From a checkpoint of a small transformer trained on Wikipedia.
Size: 11 layers, width 128, 2 heads of 64, MLP 512 GELU, vocabulary 2048, 2.7M parameters.
Architecture: LayerNorm before each block, rotary positions, biases, untied embeddings, attention and MLP in parallel.
Training: a variant of SOAP for these matrices, 109M tokens, 3500 steps.
Each number is 128 + 32 x the weight over its row's rms, rounded and kept within 0 to 255. Layers, rows and columns count from 0. Numbers have three digits each. The size before them is the row's rms in percent of the matrix's.

# q: layer 6 attention query, 128x128, rms 0.159, rows 0-63, columns 64-127
# k: layer 6 attention key, 128x128, rms 0.161, rows 0-63, columns 64-127
# v: layer 6 attention value, 128x128, rms 0.158, rows 0-35, columns 64-127
# o: layer 6 attention output (transposed), 128x128, rms 0.139, rows 0-35, columns 64-127
q0 107:157135100078078183191137112157097121132143104085145155086139174124112080116188122053152069205153221122092165110113134125146117167131086159129139079074123123042123148092140149115139132104142148
k0 077:132128131170119149138095140133182137105150123177114113149097120255098110124111116102130132152144130147128125109143186145149143150122123132087086131062094108170123129159141133134129163177172161
q1 106:120171099134104101124094114177135141150091140134102139170116193157110226109090157173130135132101128153081114154157158114126121122167182135063133115155100141094164163089155167111173169135132154
k1 091:159153108137139112071156076149167131133164127103118130136173155038121154158072103130130138088143119119118088203123132043101178176157181134170136144168160142109147103123157056127127081120079113
q2 131:138138119098120136135110153124122154068116119143110091141117173188110072168134132144065090143079072105124113133141120215147077116139119089164110109103120099073143100153115124116135155166120135
k2 109:138187130155135133090162076134124090096112145093100174189139112072111216149092134155166160093162083132126090172137092038078152179171178129136107083151156144141141114133136114147131137121136143
q3 118:109192163137133134073131128089187113194150121120162128131110094167071193196124122159170093095170170107090128127118108225175169133138162140119124141155167145117127159155162118134151138117137146
k3 105:123041134115131141164112134107099159162131141175123134074094114093148077130180177180161096098109151163175144116174160201154115053112092118101077113085100154156126058127144113176090137103133155
q4 101:117088079092095113152148193186192094103141135119160171099143134081134130113122099080127188153122133142163156162073114111109101189155080124172157153159083154157181139075176102114150132151114081
k4 079:124139160093150135184068097128147138064185086094109127086093102113106076070212187171125092138154122075112148133127088177196100109122109109073133054135124125144117125097186119142145168127169122
q5 094:125112154158072151167126138128112116081150122108141164102128104097155074155158160118056142177123164051165116122132121072180127146133075140163152126110105148106135149147138093094147113093156116
k5 122:134146143126086120105152084130134162151121124136102104150172089076194178142116127095149151082102124146126174131113076096105150149140148128149094132119168150131093134135128101135111193152132094
q6 090:138075184133087128152139107148149140112102156101141089189142085129092139129178072161126172160142155116178095180053107083140075151167117112152092143138186164107079078110124083146157147185169122
k6 105:139123136127145064122137164134076084122151091154134139163124092122129125144102139076126123150126138108149129108184132125135183161123148161105186150118083206099105165188150140127169170148170116
q7 085:148171139142180145088176108185114122087154169104109111164122139137115116154191113168126109126058119122142127104112123088170141136106138151125114098130158143115164110111082181176132103095093173
k7 094:085143152112146104082123137097157106130147120104147126191116149091113131132182062142106159165205116150084173124124194108149110160153127145149096107079122131121115130146188100099117124180089080
q8 120:123114105116114124156199165143190120114119182132119187155121182102080143130112173142134111153062136074126117189164138081138099143132124177130123107128178142103157077088159172165105093132123112
k8 089:135069166099134176146096147146082157172142111119165135126114079082160114138177158092110107141141145107098126122050082144161135119114104150130110158176130114092166178120119129099173136115140091
q9 113:111117160152154107092092064083127120143095127116094105142110085170143144105123086134141150068182129188134129108093119132133153116137168087053093138159112140167098183145112121173153105125097149
k9 092:140140145132117071074149127120169130058110100135101145114162170209115121113077092111139157150140137138162160116187166139096126091109121091094149100114130132149111106118155148156107148174143203
q10 112:167137084130167066095110086117134154180120124131100115096141138181132117137094150144166117092140124161080152097129160163082158101097197092086084142151139110160120187106080157130165121127102169
k10 110:120126126116080104103109154161133121115164133137110073101168163070165127109133150113137201094118132133112130122111056150103138139157138156087166141226118133144141177083096081132175098110118101
q11 113:090080153153116194156136145122135124159186135130138101120141105141125136074190079147122148160154154089166133147110135124113132183135072156159184164090134142138127127116144145059152106138166107
k11 104:136100122104101111103093156117138146086123117121161125110112177182100088141127153125106128151155142158155118086157185136124058117058060117133150148141056092128167125121100143116113083090164152
q12 080:166111135152174064130176176103147144097159156147082167134201153129088042150136143096108141095128058122121172097113129145171151094144110122162108176104172120074143110158104097137106147126094129
k12 124:163188115136167115100131075140131124131152137146128098128111067110121177115150143170104126150178086150140155097127095086156121111145214132148166097129180150119125123179134134148102157139172098
q13 073:133171119178151145107117134146139137096114173135094124109095170136192130126147115111113122182145135091138135142134165155107154139156168103100116143094108147099134142146062168176143176180137138
k13 111:092156103143121174149171103130118097144098116144145144151123084070117159126156171139085068144125141132131112122119109155132176173139189127131125151131142187075091136194187081156106145162145117
q14 086:142135133143175102059094093098124126096159129137145081091154059236157106142190055146110111109080112127107165114126128161145156163100203093122156131116151162109079114158124142109154162155129143
k14 090:158174142136149156129158158155125200116147123095121146179161079082117150121128153129101106174088122172170133100147098122086098109167095134123124096141097123086161132140191150157114158130112164
q15 080:108172104151161155126126155140131163181131052125130146148086167063166174133122150099142101108148044164131112113168094101155093113169116121132146155126188162128087123112117131118067125118128067
k15 080:071139151106124133158078140132175069027110175151098118172100063142116125125134159177135130122106151085126178162134118146115135132063130124120088144147200134132188126103120123099163113114100145
q16 080:110120161157138156166105085105174174076063153085159143106145110137134109128117123049110156119123136155122131118069180206070140127139095144092103109164093145131116119143099092131145092088143060
k16 090:114120105091132152090188103073147109082143093135092103123139103116192137115142121175132140139136173096134122126127099044124190088124135162130156127056106140100107111111127120142040097104091167
q17 083:170118139100159126194119186181160113149135104148128089100167039139095146107136139070104139193177198114128159123151121130123119098136107135092137147080126112173109162092115184114099101114081117
k17 091:160159088114154068156117165089142154171125127070176197075122049114128093115156207142117155092092098133167125109106107095092142124121162131151099134149063186153216131157087078112119105104144087
q18 082:209129119113073154147186144124126169159140158125041117166186192180090087144174148155113104105104070139115099069088139093133168092142115149176099110130146155131213118166074103147111158143140120
k18 092:065145116098112124143084108122149127136120202166150103131152119192139181114029098132114178158148065180132129061137102142174101083103114121129178077076134129108129094141121126138112159106170091
q19 086:119179153135129112197158133120128179060133104147056121135153134124140123102098130159126139088093115156163080138188160106145064109094175091224180146094104158154147092127187158110133097141091136
k19 091:193122100133091111120070110139170210159098130161173139132163113139151153199091132137062128128163098135124180122111098157126177128112090161184157154115148102107116221137086122071172164103061095
q20 091:189131078069158116092141175159100116136117106140107140130103147074089117113142165135166147111140164119164155155123073161105112091143177129120122162222159149171080075153130139136109104163094108
k20 091:090157094140185153141113125107066197091131082129182147102119182203127131149099120088142162158109065127138137152140166132127141120130128103091093119149129182158123163123135095121135095098160146
q21 080:187105120152168112136124167157152103219135107154090101163066122132115162100065132135098091087131125119162163112136130186152118121080176128140105108159091153170181107070140138073127131168129144
k21 081:145146127099149179117120115095114119084081095117153123087085166170118117119094145148164085166112096135134138156137135146111105095121073160145111116086073152130164090079114118141173174126085152
q22 091:113148114082131136118082103214113125136132158121114091162155112104090131106103086092037107143157048170122130083111138145126163122162130081076115153109067114109131165155076123071155194181119124
k22 088:094166153131146175148158211147111136173128166163127145063145112123162166057068161153102106127119165145154073103108136153109090094083104170159162166144151137186108115085139118121071143076155101
q23 091:155166119103104168151136190096115108128151125184111053166146102133200102113086110135099125121170108133154107119116131130192130128143084151152086152074086151140068124167143072106149142113119169
k23 096:146124121140119110131127095135164098161099104098105129158085120140129160117149108076112140173150131122137138127121082109107102158175118140118115100140176098122084111127050102037165154091136082
q24 094:198204109153167135109132183107161133118122119058160078187175148112100155139112107167104154141108098054147139165072097134168111146171158089162161160158134140144110154171187092116132194140150120
k24 097:111135073134116090158112159178097156116159153119126111138119118064155128132168086062133155161183103140103113115153154074135131119093141143110133093131113114167152143108077159150128131084183131
q25 084:101140174097115130174115092162118194143200063165132127132140123098115092070111128155156104166199084136099127112155087129141152156161085138138145189136167108105102126105135164136157121135091161
k25 087:182105107178115138089119083081114147111121130131103153101081118198146098134113113178105102099081114145110133068148151116144080120154177099120191140151162141158151099156172099176129207135136153
q26 085:158079146116106093110126134110152074117207082159130103148161133110127062155118148107111141105165152144158171128153129111117151158110088145154083129140147162124129155103133112120158128150120126
k26 090:083109145082133105127086149130169111100148145162189167117078099127198150095146082112155099105091115099120119154134090105150123122166120158122126100104100096122105150142118126096143166060163116
q27 082:158072119083093133155156161105157138123166158089080176097173150065150157144182114216090170085139098097108150173133140178157124144098113078111088084117074124119099131122104077178115148141056054
k27 080:121149163116139155149086114161090155105173115193154084105090153142155045185135095098109102160146153144133102159078157098072151123173122126121136170102188137086183119157183098087132111059166129
q28 087:149186104129112135158139173119113135130152158157057132118143155140091145070100108183096124137093177090064159140137117061180137167123143133147131102141188064175115202126085100115143093149116135
k28 090:185100127115119100140093126146125155136114139114105040090107127147093079061124112091145109088131129155106107082148145106079102110126125124120119184111093150115134123119116088188200179141080144
q29 089:136095122135093117148120157123138112054115205113123103173202143148197132157149139126129097107185077121136145150140152148140117168104093106125115095126123120125111130080130177086159163122189094
k29 088:168131176079149153144193129134137167163118124130124092134094140118165141136153102108144101166120108177194129118113143121151135096124199196178080148051114153130149126124124122075092146142149125
q30 088:152145126125155152175106145159122095166157075057114107194187131079124150166066104123104136135125196171133196099144112157131188151096161087099141123096150093095121143122126097047116159172102160
k30 085:159117087179159109154114151091167122148169143192116100046094155190127125135191087170105172145102077080108087180102127145131095060145095176134100073105105164142135169137166108143145154123132119
q31 102:070138161102096134130096160082147158144165178155180109156103140149153086153093196114116144123039139150131114162113207168125174142142098150152109117117051143170116120113098121105160150121111212
k31 101:149115117168095144079161106145118109099097125080067153076127089092128173111103105151138121151137157123133148117103101137172177115227169138064129176097147103112099151180109161105162078122096137
q32 088:149068081127135122090144133162096165145121154179139140137101092138107096135137135198181057097103088135097151239113083105134144119154167161074138080135116139151203092109180134132109100149143117
k32 087:120153135126138132145069114119129078127154135109185100066123173161106114119161136092111100172147141110149162058164115139166121101095143102168080154109141166143097168182125112083129131129168119
q33 088:083140152106089179155137110163144083151147163082089176130172100129155129142168143141075181122142186135075148124074127125130094106115105109103088118141077180114140137114076131114146122099096155
k33 093:129133159174127124147131126154086152126146121140158112140088136099156144095056154087109174172070208142159104127171179109061177145128173228129149138069153123134099119163151108132157133096053171
q34 082:153130113176094092137091154088097151177095135096073111166083117150142192178091184161152142152101073206116204147166135107119133143072060098128100132116134108195176126137161144129160138100137141
k34 091:091180096084148153146128122180179103069057110177099098099111130075157113106118102140114121118171151106120135120167164155103117106149188169131153043104100168128120089150162092093186129129096119
q35 095:131182103138131096085096055105081101139131133179084096138168144129115127162161086142106187144113062162146125155109160157086125088154091128124140148150112167124128113132222142189179134087139141
k35 092:122168103113136151149130191120158128130125117147185113172111081139163167136121138148148031149154150131120182078197168134125096103128140127109154081148161070123135163136160134097071090155168112
q36 086:140127104151193095143117113177183122097164132115089093161134057141158145097106058099103102154111099132111095146055137126130134129091121102095109118099119083130152118097124139090095168118157173
k36 085:083153130108120124131066132133096154183150090132144163140111081103101125086122168141129143133109109128174110172212166212103081118126107147225128110121079143141111149188143189113125146124119097
q37 082:126142192108127128134127188158125125209082113169126135147157144140152111142133095112096149128111132148081123148091161134130071146119092169124079127069118160164155083115118138148176144112109168
k37 085:144214146163137127181126033161161131155129159122109107139128133134115131095124173125115100110188137144130163133142131096148168148160132096117178169081062128142155137106147100123126149124156151
q38 079:120109132133217124168127144133088195141144115047140106078111062158147158095101101157117101123074126138134123146132112102121183166188175119152089124146118127205160170112153076168066104103130161
k38 087:105150121104074156148118156113074089144171086123085158184114133184129114110117173120106188144123083128109134133167141084150121095102117137126138113109120092091082118110136153149183098130098173
q39 092:136122143066137149089185161156132144101118124121129135124120107148134083048129130134119148160072149089120163046108103138144113121166192133115141158081147103078090117099101157075163149141116112
k39 090:129124145135152098154146148138129125067098131078143100069079130084124145100182137103106073145109145191114140184178107055144077144140163125194123120191108101127168135145151147161105115113147066
q40 090:129105154089153162091155144176106105160100108161140150122157153146110125106148125114144093073147152119164180221109110114188082134118146124168094104071171163162099123125168134117095144138217190
k40 093:161122110113165099136151122136176125166170185145117121135068167129104142188051155125162103091153077192147165183120097146083127156108087157138110120144134136137123107131084133149135147150130089
q41 080:094112094170144092134095142101159132169165166141132148157133073108166105052164141109126089077121119099104181144132109118062157124083140103150102182141080122143090081128081088109108105082129150
k41 085:155126081061108150115097099117112144150107113132131123108152107153105091140109180073130183147124134087113081107074091103121166117147104160191093125140130144168146151087216206120145123109103144
q42 091:108163161135149121162118155182116092099137174121102127156089187088131121097153078095096111112078135165143114143165105069104146141161119206099123091132161133077104113163151142120109146146145136
k42 086:166129108119124154147137149163166099122086129133202134194112140113181124046096146136132142108125112090074158176117124132124165124170136122145139086104132121213090142083166136118147125160197093
q43 080:163142116150138112106121152138136148200093156138128120124088131087152154165159176157099080076176092140143120122114141155149182160179137180112130147135141053192160120132121102154128093129145131
k43 079:089150102153149141164147127071154082152101098119094065155164132168118135106155164159093148163184095126178093172147157152166067104073121126119105180081114069099091145144153121157100074115123077
q44 077:070145131109147126152150082096090097068086130173131120134158086045143132080192069096127144190181126150120103112102112075134164158138166128117173155132097084141120137146166071097131127125087086
k44 075:155097106177192162173093115144074148140158122102176169153160123159138169127145149141089138153084126101163075116093132182153109170138060143226129119126149099123151132111103160120146080150141132
q45 092:119086086188167118184164164105129134099117166192129107138057109130143144133125149154083139154116099116083142129126135168121209092136120141082190085117121125076103089143164109143067113157133068
k45 086:125143153116112204131118176095128142170088090156123160159174114129121169150145109136168129108114095109138116137069132101168123093116135089162105149119152131169136195144136117105163093053117134
q46 080:150147142117126175143129145179082145155097178164074163111135133153149160085163131160194096061132145154075165110157126152169182146196173198089168123202169130164107186066156127107173112126147115
k46 084:164104128112151146194093120097142142130091097154150130106168152173090131051165176144132151114066092185102176085114140106133127079068164151115150197082122166095133124065139110094143102136142139
q47 087:113126159144090147107165173110107085084092135105129120185186129112121097129221122142146112150156103187142136139134104159147184138126104130076124070056110117087150139083071083183155098110135155
k47 079:091183097152119153115121133143095109116188118169103122097097147130135171103144107136114109134104104139105088113110098170014082135151091141187107145115118121101154065138141190094074147155119093
q48 099:118137159138082135142137093130174173116128124115118133140133133140123142204160120122111169118139058110120134127154154171114133115043125049070156136117120125131125142087117204145174139137150140
k48 100:142092079096146153093111173141088115112140160190104134075146130126160090151080100152166138072078223185138128186083136187139121143182133130113112161121120124129136162121173135128118129115117093
q49 085:083161133074149136156152194178151118166142102132093158130133116160110078140074183140129080087108126071180157114130192087090114101142133141067132180157147130132123166096187103129086149176143190
k49 093:141140132087132093069101103136189140182187157102157146100130109135159152108103142137130156094148138172114223181099118111117157166148098158181114126114110156139134140089023149152093151120104155
q50 084:149148146166153131180154096100122088132116065124096123116118141114106159062164185134189096147146140130100108191170122062128119054134172131126212084141158145160098107165165147138094128108148060
k50 089:092128120120126092105097177126134115103144110113145134204090099167113120204158109102154117088159062084119143151174143123161118166058163122168108096123188120130114155088149147163137097133111177
q51 088:134090150154120144100071151151124174058135163128144095140156172099150088131156118116127116148152135124148130116173146112136177133158112091070113095109071160108223155125076119163168138152144134
k51 088:049157112118138179167170108073153122077122146161124142088126146077134100139152084123126109099096106146092138134160146179126112120149042143159114183064170099150087090165128138144088140076159096
q52 082:069160198095110088144135084130157175147131106112105095105133090119104091086138103123173117139089195098114160093138174062143187110109093166112118177115160142113140151120182074143102098146123104
k52 088:177156156207087147117078101108159129123069151082113162124111097146079126113114130113134213139134096159096125124124078148144089146168156179165161141135112124130126108101154149149135124140063148
q53 096:130145153144162117168137105113142087054131129096120117086106169081159140138143129142175068168122143126111090174082127132139088044077145119132126126139125145085114169139119120133121101170131178
k53 092:111116075150107154086059116110179102108127092128108112179131118114146177208150110060098166131113118128109111128152150193119163103239106131080129173121130085133130179104102129128145177107149070
q54 083:112151151127113162058177129187073135107141050084127174147138134120139156159148151102155074138170093108111081157141141161118090078161151137106069070169144147091088133197177124141096088110086091
k54 088:057097103178109105144127140156136108083125146144153118120141150091154157137104137188130134135106113174103105095123153130146150147135109160185079202138105139168145167044133109150094144103096174
q55 088:190126116095118128117187155079139150183054085180165143107137166114165096133123139136109129051099145130136095183099111131105136131124109112075057157135173161146147112112123150139145101127116150
k55 091:084111145091106147072163088140173129080162136063140096155133173128088067095117040119111155190141137119160118123141138135109125193111130119128121117142161110107112112120124126126169125122123119
q56 090:094047176120171122147107109140101155090146150124094163097151056121147132133123115171183164133196149119130150111118172177086119118107151104128137115108099112091177185089120120085111171123153125
k56 094:145165134159174123151146141117162130150110095183119150133078147127130090105183151160094126075114121124118148100185114123111124151163148103190147199121136102142165113136117096156125028101161148
q57 088:085147138121090152152088145157100114118056131130096177125103092139123139079143096148109120148126138130134152206083132113150165102138167149161132130149138130080114112154119148128106161115164133
k57 088:125132176135143068181142086037135124101161136146119127122180096155114084069112104081157117089160140124123156071219085136125173146121136093133148123136203127153158179098165190115117125122106059
q58 083:195116110153136147096103117116178106123141111107116067145137146123151118144142114123034143159111142131136132118112135064151136086171117107106171149151096092068139195145182152114142104164123130
k58 084:140120047140161125120150123108091131137129086087053138113138154093164149117129101068093076134160145162120137117137120159133154109104072122125051101170120175150119122110163160155066128141130099
q59 092:114110102089122153134147201090143136153089110108105122133160179108119128188138166098122058110102130138116142127159157108150143136155125128149138103059157125114135166159108131178158193153112108
k59 102:142164146076069124129184127143079141123196132194139112169158129193144135153137077158060162124138126141107169148084106129134143145175119145123088147095071147101143112117128142087126148065154091
q60 086:115170103129177169080155136103169148164143138117167119109167124106163123103175120153210162107114147097123134133158084143145133129102151219212180145182181141167132105158147154138093138082111126
k60 092:111081118131143085142113153095132085117096142135095127137138115083105076139157210111127196145086097111121155085188138138124094129160158099134099157145128118163119176139103119132168114208111153
q61 088:126175089133127098153127093126164151097114092093152136138204119114124101070139112093101125117193174122092162108183135095152156172153165128152082131122054158045110160135132158103062134125148135
k61 089:136092127106130099156162130063120165153187113100177148107130095132096100146140126131173119112099130109103099126081111126054154090145137162167122143116166091204110111172129112141144082102168128
q62 087:148170167150105140122123063130078141124143068138124081123075161103115134173116115174129099064146131113150101123095089182114119104099074092106152090128127110169131050159159167098062123137086097
k62 091:121161106094170064095150163149151086102107197176085140149147133115093109120128096095130102188116105136177145136145121149105150067182123145084075163131131123128117133070129066116174139155122160
q63 093:104134117118098161196124116081121075125143118194161151100122129208130107131119196138099126142112121153170143127150121194148120099096137125110125175132120130144125145121123131166113085158141083
k63 091:135186068076194110101188162127151165062146153104084143067130120190163126184103170095122139093096144151144115123115118141078115155119182100158130143152135139127042143129117134115102169096120155
v0 101:132104205123109140149087120116153094167142134101097092141148091252115113137110103147081147143103194178087171091137103105127091180129102135156101162121132109101133160105116093065137103070140153
o0 098:129131114086158098126145137127127139212098194117102174112132058100100059149092172161103202104094194085163147091137164148101176168095118159168076158101109141161116204101133133119127169085157136
v1 101:084123119092142119146129106163112167137089144171117135096170126119197098110107177135145125145110152151143094176182186147119157189107166144107126138170103087113081092134115082137158151109095113
o1 104:093110054120146080075141110155103113114140134115059086122146124091161176118146164076189097072107132147136157137083181165075157151145095096097134159172194107164107106087154111138093111149089150
v2 102:152145128081133143112146140121098134145134111147137104095053183149138123102057133148093150111137066102219072160089105111104142151099160122086063124143140150108134155141090151073144131157238115
o2 098:137078172108104139157117105054151121137076170096153098078104112146168220157148132143084146136146156156180073124118142149160159205109107111083089060084087127083100160100152122114142107103150116
v3 105:027132095123172154118082142087178097080136166084093147161152091132102111109164196109133094095113085107080186106115130128078158138171097148154122137131138158138139127042128197152145092093123135
o3 100:136122126134147092132128095180135125149152116160145111172084105116116105122090141104160167112095104152075103090136098159064132106090140134141191152185152141118090130049120184124148134061179102
v4 150:128101118175119185113133140118089080122135053115121121149127094065095128130162112122178123099098073113166138110083155131156085091155174129125134049103098132120135130158166163145045104156117223
o4 136:158145084128125114163158177092159087165136114144074128136065113143129125148149154144129087112085077153113114164157074184156073120159154162182081164064156170090041109130167172115058110129126134
v5 114:175142116119164092107161172079090141131173129112172119092131224095138133144081083190197116119129126058120105157158104155151118100102131069078113136108134078093106146193122105129121128160115087
o5 103:130156150133066223093090169149101085070122168082165130168172157070126140157181096094092150136134104105134116152160099099165195119154133080140064122062146124048127120135148083161105137088141162
v6 098:140117101121151133177093134035114135183128074144126077143107074155137117147160142121042148080068093121148048132100104146099161128100154179155087126152097145165100154140107144085140081112119086
o6 102:132097123098107153169204136100114137147161122130183135092089130131152145170133190158109113135105135141120073119143133127063133138119151132131108097104141150148122160171162093151129132143140108
v7 109:198146087157157106099093107156141167119150154149150121151178186124090163130145108097126134126122110186139101113165156120154106098110163105124085077101125104169079140172159105185116156198097124
o7 105:124095113098113175087138160134126099115085105141113109148147179120109117107096123110126070113119076107113118138123146121123112152126064094142106138161111145119147127123089126146183229185144124
v8 108:122150150133138137218113104090156143119128101095157138099118151139141120206113118150086150128109077142137096169117082142077160157088094101093118107117193118124042126182142121154203096138157094
o8 106:139116161078099102130125107097136075113187096125135136116141088111130206141110111122152215149111114118188096106132159136108150078055128080106073136139108171098069167151126094161164096134083125
v9 105:106158170151121171151136115105143148135101134148094177117129177099151136087082124169161113095125098094131076106123128169142137176174115140112155082168125089081089131088100167108146158143116207
o9 101:137102091111120135173101133072136140138154071129075127121132118081131084117145119130159116119115100072109168077132170187115114143053143094145138170137188109153104146125099128115128154148095205
v10 086:127175126128167115173161112174148109129121133103130154106137123111144122122141129104137103110118107177080160108110166182081100149103102151138141172106127124125171170138190134157085071122102204
o10 088:137135162109077135108139113090190157102165105123101069126168131167168000095145129134110153143063092115099139127150118087124136187133105120133146146093143130084123166182055151174155126143114116
v11 090:146118143173161153099144135095098106106168126138133117111098147073118127074181133145143121087152117107162192106120140144125098106142146056152161125164118112059121167129151149222094150098084116
o11 092:154102065112081088109138142094156082131114074075158111144083144135094072162153107136062147097136086102150109116050070123133137137145138107073130124110166103088126048131078145100069124105095122
v12 094:118192144131139153198084140168152084153169106118108102140107150137114098089103119132121153170102096139169096148172117126138166145110143087059120101146148137108162099199113106089146113153155190
o12 094:116207132106088176103098140136080156185085087114086144176126153199117227130117112104051151113119135112156160091106136122147185121122137085123068140119121180031075137106190142112133118124112187
v13 082:116163127153122164149135107110087123124129115116157085100078139101110147157238116141056108170121101108129095168101076106165194106138117148095126048145138158155148097167113116161149136119150107
o13 092:106194083121099111151086085148164081133153137079099148087097135090072166144183124155173119175167113127120121135102124151144100070124157143143162076118144128116122121163165126143110099072120094
v14 106:145129115122124128109157142181171118115148139143139146105100160138116169099081103156093135204134107146102114097101099105088093137175142095096108098085144152138144132107123132184177170197222117
o14 109:159182191113188143123137101114145090112121116109172159179147136166198151064180122140084105158206093195107116117147162154139117152099120193141135129114121168130156156158132164184164204072153117
v15 099:081166148109122136196166123146128094108028156137064132069149088125153072153117123117114099141132141138123141169144113178114171122115114165146161143127122154082152117116132165078144157108075128
o15 101:132184118150203187142177133142085203159159126154162140090122191106116099095118116137163123134124100137135131080111091134095143143177181110144163144158180173108106165161148155114108090205099125
v16 099:070128120137060141129169081135167094075077135118095150144122090159119170118102174118125147131086082104171146126090111088095145118076176169114167136172119165155140101117147183156133121141123026
o16 101:122068170115076169171127053128122116114134118173100113133075100139152193148125168120121104152169152218130131151115117158159158061133138097131183119108174129126141157121138158112144136162098112
v17 097:132059149151156126135111095082124114070107119143149141137150067157133133155182107129098118120077133148109102113131146112069177114120111135157118097168143116090105145108179109160109099099172079
o17 097:147093127160142071160055059101119113137095113127115135110104067037140118148134197101142156112106076112153182155126084092080096116119135139141119131151104148131089156123113131146142139126106118
v18 095:120127148077156146092109100160124104088140121170128103156140105230074168136162113067132129078054061149142118100148129054094145094127124168122148168102119164182105109138172106104132135120126111
o18 096:138121148095127145166137133141094062134068155116117111112115088175156117148132105087132118093128179140114141126145149100070173129113101169083121125183104135125085127135105188152199132160143127
v19 094:125069169202129147116113054105132099088134083100139159141068107113154135106148151113144149163079086128176135151125093169094114083123120091151201129142130130067126129129177207171144070170132126
o19 101:152100102160095109103129046102125081136138095124150115138111100153114180130144084190154158062159118127166116115101095140133059093144090104087188139123135149151094167143198158132107064181093123
v20 116:085114147154144083113161125118132062147089120120129118162091127186198125133190123106095139135129073156138169097090185156135105110167087135212191156106114087109186089101127146165117117066064115
o20 107:187088065134141103136125127122160144164179117120123072111089073130107071106111154131134160135196101103089188083114155141142132117168146119133176184096080105135126126124091155102153135143118101
v21 088:124192135075182126116162143162170086075136155122090096068107185086155116134094127134160137119108067087096152125100087142148178140128077157171155208096133146167104145166121075112144085120082104
o21 099:124136160102157139097105135118161170091087060086109102100114123038154129118136092170173147157151129083138104110077126083127166147187160108079091098163144128088084218133121113126125117087154095
v22 114:042150088151091130109136146126129095055080184119113132159118100159084096136165142072171131128124092125138132084111128060134134129145133182158153133084148142168126100054127097088088136120098155
o22 103:118133127123126129134111117100180110142184078144091131109074102067124148113106061105115141107125132162084174130120052073143120168121122168127111147150120130142120097139076184111116144110155087
v23 109:149119112100082164137107167096207164105093133098170123115103108090098161161150124132132106193128153141109095124160089138169151134189176156139064096118118157143111146126120079087134127137099145
o23 107:081147169115115126144139129211169109192156075094165171104147159095136126108136145138169073119178104135064111096105071146113161112109121151086089113149125120116127135145149091128152133101156083
v24 107:182078120138084110140176169066144135181128129207150080144067116146170105122175134149134202127066108187104111152141128148139072162113201080126094079125103102111109121136132131152131137103092147
o24 108:119106145099089154112135150131139042185122101217131118142128100127113128125201154093143130086186149146193130059104147142169100138122142140133124192076114155145128086176166104118100151073135104
v25 090:144182142156116115141086135151121127110160138122106113128122173123112100165129143128163120172127085149121163111135121155149084112148125161133132222085155135119125078143147115129097155126086106
o25 095:076134129157113179091128156046105101117099141163164125112129145131069128058126088124053158116118094081103102133059154101164152110152098185107148138092134151088101086149092182101152135099109121
v26 095:134069175114093155105076092174143163194129159129180099117102126130110128102162072141124154117116141166091157154182159077125142173163104112169087120124177147108133065125126142129149132168142174
o26 092:144136140117066132149068100183164126170092099143075134144167048165150153114128127169143136135124143119171116120097118151116141176114146188129116154159069105125131169146144169145126124145160072
v27 085:126104200152128139173187148075069165120107122171143118128124119139150129117106139082139109167130070144087103118151166160187145123096152161109226107123102164102170070125181144079074194118109112
o27 091:143119127195158196081103137079135179078121143128144112096050067078121115183122133100107140111111115087098133138145192137159122086124163132096147105136128120144135109118174171158088086145136136
v28 114:100163087111121091170113172128110131069140140162118102061137189070159193149161106129158085136146113079184125160135084132114132124080157122055167193147135103126113161147105141107065122128153104
o28 115:083128163170077089134097118085094141105129167137117122145145199075140194158138126085130111109098074117133142138112072118184147101078183079109159090114138121129098186144125087153122080120149147
v29 085:061142145087141119136059180169077109097098120130162159124205162171146159103123164143054127109183100085117114137129102117131143167118096096143120131159093201157131136125075093105108136092157138
o29 092:147169180108150131119076199138128166070117165089142144152104097156104124149143152121074141152145144098132109172197174147122108162136133102111132089181073139097123201098108102122103087136119150
v30 087:099190117124119142175105195139069152095107171109089150120139131141109106146092155127132091151118108123087137043145184115104168142135116178116120144155159124129162100096139129099165164123146123
o30 088:120196137137109143093141140119134134116156146115107126141165133150171134115160144153185158154092106100096139082147165040120144081194145153104184136176139130139097104123142077102180101127145156
v31 106:126143126119099149159099110151109208186051119107083153157107125136159110068136160194094155139109144150138112140122159112137127167119130175142113133159148125147144120125150173075145159124133142
o31 107:139164122142113096118127123081074086161118107151108110144154087196088144109146151165133105147135161123186103105121176146127088142099160157153199135125080149180145105081133204070139145126136138
v32 096:175058168130160123159112083085099138135177127142187097138178031108128064153154146146106116105142149152064067139115203098085134083136111100185084103151143091131133131133120163123167107103148135
o32 100:117131098141187084128157143113086170137152166191146182144155089130162159123131159134132129171057164153122128142154148137046125114182129130111103137150157158154185090184101102215115124120123116
v33 116:110138198147135118120111100149098151123112151158123146155155101166161061083081160148116155159128167124078145158110117042119186163072118151139134136140100141112124072118109145078200152127082102
o33 115:136114139113179094104083054128085126107146137123073091074111078063124153170130091100093170127131149161094145076123140090096178097088138143101127128139073116111116100090104159117089126148040101
v34 099:135141095044144120115145146144120120130128137151065124112129107175168148085108149103144130155122126172128142092092145092134106163140081088132148154139121087131115176120115137097092098072095186
o34 103:112116158129094078185125136158144115138107140183102107145149110132120085145084127139143176089136168112177159106121145102150134192166141118135122164148195067153122160138079086175124147088148158
v35 103:120132132154151151199088098143135118146073122130138079141136164109123118156157127095094156119109148144139122077131194162114178132139174150117113058132147112131089138114125172116199184145151168
o35 104:190125091095094131175149158141148136208202116157149119095084161143137148156137122131153087095068088103118168095152129152092142138106113090139132121104159197143107101113126149158180133158113080